config = dict(
    n_layer=11,
    d_model=320,
    n_head=4,
    n_kv_head=4,
    head_dim=64,
    d_mlp=1280,
    vocab_size=8192,
    activation='tanh_gelu',
    norm='layernorm',
    norm_place='pre',
    norm_eps=1e-05,
    positions='learned',
    qk_norm=False,
    attn_scale=0.125,
    bias='qkv',
    tie_embeddings=True,
    parallel_block=False,
    init='normal',
    init_std_qkv=0.0237,
    init_std_o=0.00504,
    init_std_up=0.0237,
    init_std_down=0.00504,
    optimizer='muon_variant',
    lr=0.0121,
    beta1=0.9,
    weight_decay=0.045,
    lr_head=0.00794,
    grad_clip=0.5,
    warmup_steps=200,
    schedule='wsd',
    decay_fraction=0.589,
    decay_shape='linear',
    final_lr_fraction=0.0,
    batch_tokens=65536,
    seq_len=512,
    doc_mask=True,
    train_tokens=357100000,
    steps=5449,
    dataset='wikipedia_en',
)
Each number is 128 + 32 x the weight over its row's rms, rounded and kept within 0 to 255. Layers, rows and columns count from 0. Numbers have three digits each. The size before them is the row's rms in percent of the matrix's.

# layer 5 MLP up, 1280x320, rms 0.11, rows 23-56, columns 200-239
096:159161129160146162123115109105061079147118117056096124077130097109088141153148095160099147154148092101171140119179152133
103:129066098114147050114153121134152121104141205108129120074096162082175162095102190194133121106104120166140083107164178117
107:113171154158157133135126121091164135086150113093108078112090097146135186165108255145110108190046139153136103098103151165
105:156116170151109056145155111103135153176105105105071095157086140034077170150158128107119147134193097126151139160125135149
097:132135197158141142132094110160109154125105151112146174151171125196143115181162146162143128095137101185117086159125107143
100:117150189150143122129169127148172143131111131161119195068139099107105107091133100151111147064176152126138134069110131138
101:135114128132123152170165091162149126123125150048116168037150005122191145125168131108124115156179107164091099161123103144
095:129209084093100151112114161094107119108100115136095167144112116140174148117100148094156142123131178208132131144166162091
101:163130134147172121106136153142112167140142150205051069117103141133108081160133180188118129127139100139127160118149091102
097:141168124193198144089102187118130113141086094095105133128167084092166161064117129102086132124115121182144143104206149064
102:133141153109173167112116118152242121156151084150128142116116156160130144128097154121046165053072099139099070133140129195
100:136145161114128172132139132092140161096090113129060171115084117104136095098097142082115102090102109132078153119109116145
101:129138128153100135173074065117086170138130099163163206135152151141136146213107129174102086114155107145131151140098143126
108:134084121158119096109097079128098167120118070116094097124107147145135106124139119099107148114228177147134120166144182158
100:150131102161108079112148131097126111167104159083129160196068114090111166080072121108163139121121155102152116190128147114
108:128097122123122156152107131103137092142169124167120141152187174140105185137147136160116105099094169081090104169134069099
097:128101115197167128142152164178086101153123124099086085172151154128144148080138143133105156088118117080136102136208105078
084:135140121116156155119131142082067124086143108114195114162113169139121108116129081118118166104054076155115129130130131167
095:112140139136135135052094099113133156160092121152142108100088088159097109159148161150102140123167107143180103116141076147
094:129114092111158138115190164101159097156165126115108106092188147173130167143143062136142126148143180136138153097103156189
097:168148095113142131149117129171144137091100090139118116099114156167132131219189122074162164115084146130161178147190160161
101:118150142131098156117129130108130101130144157127118097177118100137164144128130168128096107186114118087143097110149113184
091:102156116155173076113150159147097185113143121105174129179086101107135182117154114123142149137118112094163091150129123121
098:124142113158099119112122112108069140077129156167091106159144087089114126183151115149109133104159074153132145095130132119
094:148102228140133153151210082118150114176140149143105183133117116149152159170121117115157104116128116048133124145116130180
100:154100147116169112105149134104088105063134113148126134179124142126132104119144109203142120144125128152127113150145142122
106:177072111129147088140100129059169169154158158124102126153121112107085200124106113116071160123090159109122154139066044156
100:102154139143086114127173119129109061103025086140124129161134123077183096093167083188158163132192100182157143119121093078
104:106186159091141140137059136102120085133021160109131116132167081109113107130123188145097098074146143193146078129126077095
100:139169102145138115174108160133157101123101145151115106090116126143096176077098111129120131089119115113090106118146170125
095:072085071082083132171095074121102102118119103134176084177110137154092101104163086158093162119090136119096137122166160128
108:082104178134116108142092137096153131142144109064144128144156177115118069109156097106109083114220150106140116146055148093
097:164148062141130118081100124109118096126126113158120123105123137161122169131085133069102117124111152151132121111049140110
106:082106154140154148091147131103154117099169082144112106033136059196174146121147150102026138100207122130108120100176141168
# layer 5 MLP down (transposed), 1280x320, rms 0.029, rows 23-56, columns 200-239
093:129160107114149167078117141131140183109154184174177155105087149157081150083173113122133118132116152111144126228113150142
106:151121102128171118097097121140145148132086127080037151162160157158159155156156180186123103102173107146103185105189070156
112:118084114129091178109079134108162161110099065129137130144135111137120099144151197128133040140082077149129173068096151088
099:109131121174108196127146122134156133102170111165095116099078147173088148148077102155184094150135148103045154159064088063
093:129113075111160146127113188116170107118127114151112064125083116139152165104178103079142128191066180117119116136134138076
106:152167148125089134092107161092100119148099118138142125138147103081201169075121130200111103139154130134139113140123035156
101:142121094136145063146192121122151116163129091194136167091090143148130059165113116150077064165108142097110127116131166059
089:153102108142063074134113140135162120171115097086154126081138066124149131103119141149129110179117099105114123076122142172
095:116122100130105149156102164101124190156090121087166139161171096128223130176163119142100138115105170139091146126109138145
093:131173138169148083129091043089165100136126162164157135163146141088119116146087105135151132147079101075116100139148115157
105:100139155147163124122136090082136136156097082204117129099107180178094159116127078077117135117144090096179127154156120165
103:139063122123102131118131134102066086174175133096147078160119089179077076119076151121132088097161105130113116141101124147
096:103132143069175094152140072129141086063159127099121104144144104064122134165144096140191142165232104136129133081148152146
102:092119091141088185114160126091156136166150096100179138143152191163145136135132122126100079179153172137154069123170150147
103:096120135150143163145118157141150102048137133108164151083151101147147128137191121111109075186123131108134113105055156124
107:119078075114119148132202101109159162085080122179118142147122128108119070118050156161080136069122170167133113132094180135
104:151162171153168127065104120176135152119123141188163112141108103152144100143139199154120140150132161163135105140155155116
086:097140124134057119159106117128175165168080125187127124165122124094112136099135129119127164160200103114111145083096151093
088:168123137123104188095131088108143047123098161109119170108125120121189127093093110102170103091097158096092149182116110106
091:156128151145108105152117151125114172146121174169131073088079186147085166085127108087130126071190086136184082143081179130
100:107123130127127151124130087160088149109144158144097132102121130096118072156072171126136150155124176146121090121084143132
107:148084150117096149126099116222099140139138060130171150097128116148141162110077150114130154152112131110189160140154129127
094:157118111111170155107131152111178110107107067199164166104122109138130157138183172132159085128165119097123146115134245143
092:068160112121158109163163094069137111127132122094152093176165155106116199087131165132126142148116118125135128128181160124
093:135138111183107123135154151134119134138186138166091120203079162143101157144096161137147201150151137080091138118103117141
101:171140172166132134154121112085144153157129149134163113141193143131173116116096077157057163106087131154112117114185147136
106:106121112140166158119143053060126093164142122126143157089163124128106059165123101152121099181135198100143151185144168128
101:123102116097135145177136170169063135107141144096185082092151141114160123133097130097109132098127109116135121142139101149
105:134149150169134160110209121197165072105134164138135118145150175136127088132133146130162129117177120123129113136112112077
104:151114130101153178121130139135090139109105148135142103182148033135145104137144115179120138165089146150137093105104111090
090:120181157132145150162156194129170118144204165161056176059119109099154091108108035128101140116154150144205169123109064110
108:133167181114165104131131064122105137142132181113154106175127171115082129120125094098080131095062117095108124163083192094
094:156164102095165176111078173133106134130133092121169111142119162082138139114163148185143075142065149113092127162176150141
107:120115159149125110096161090126135173095159137144153125123159149170098124115148152160125129137134163167096106150087149160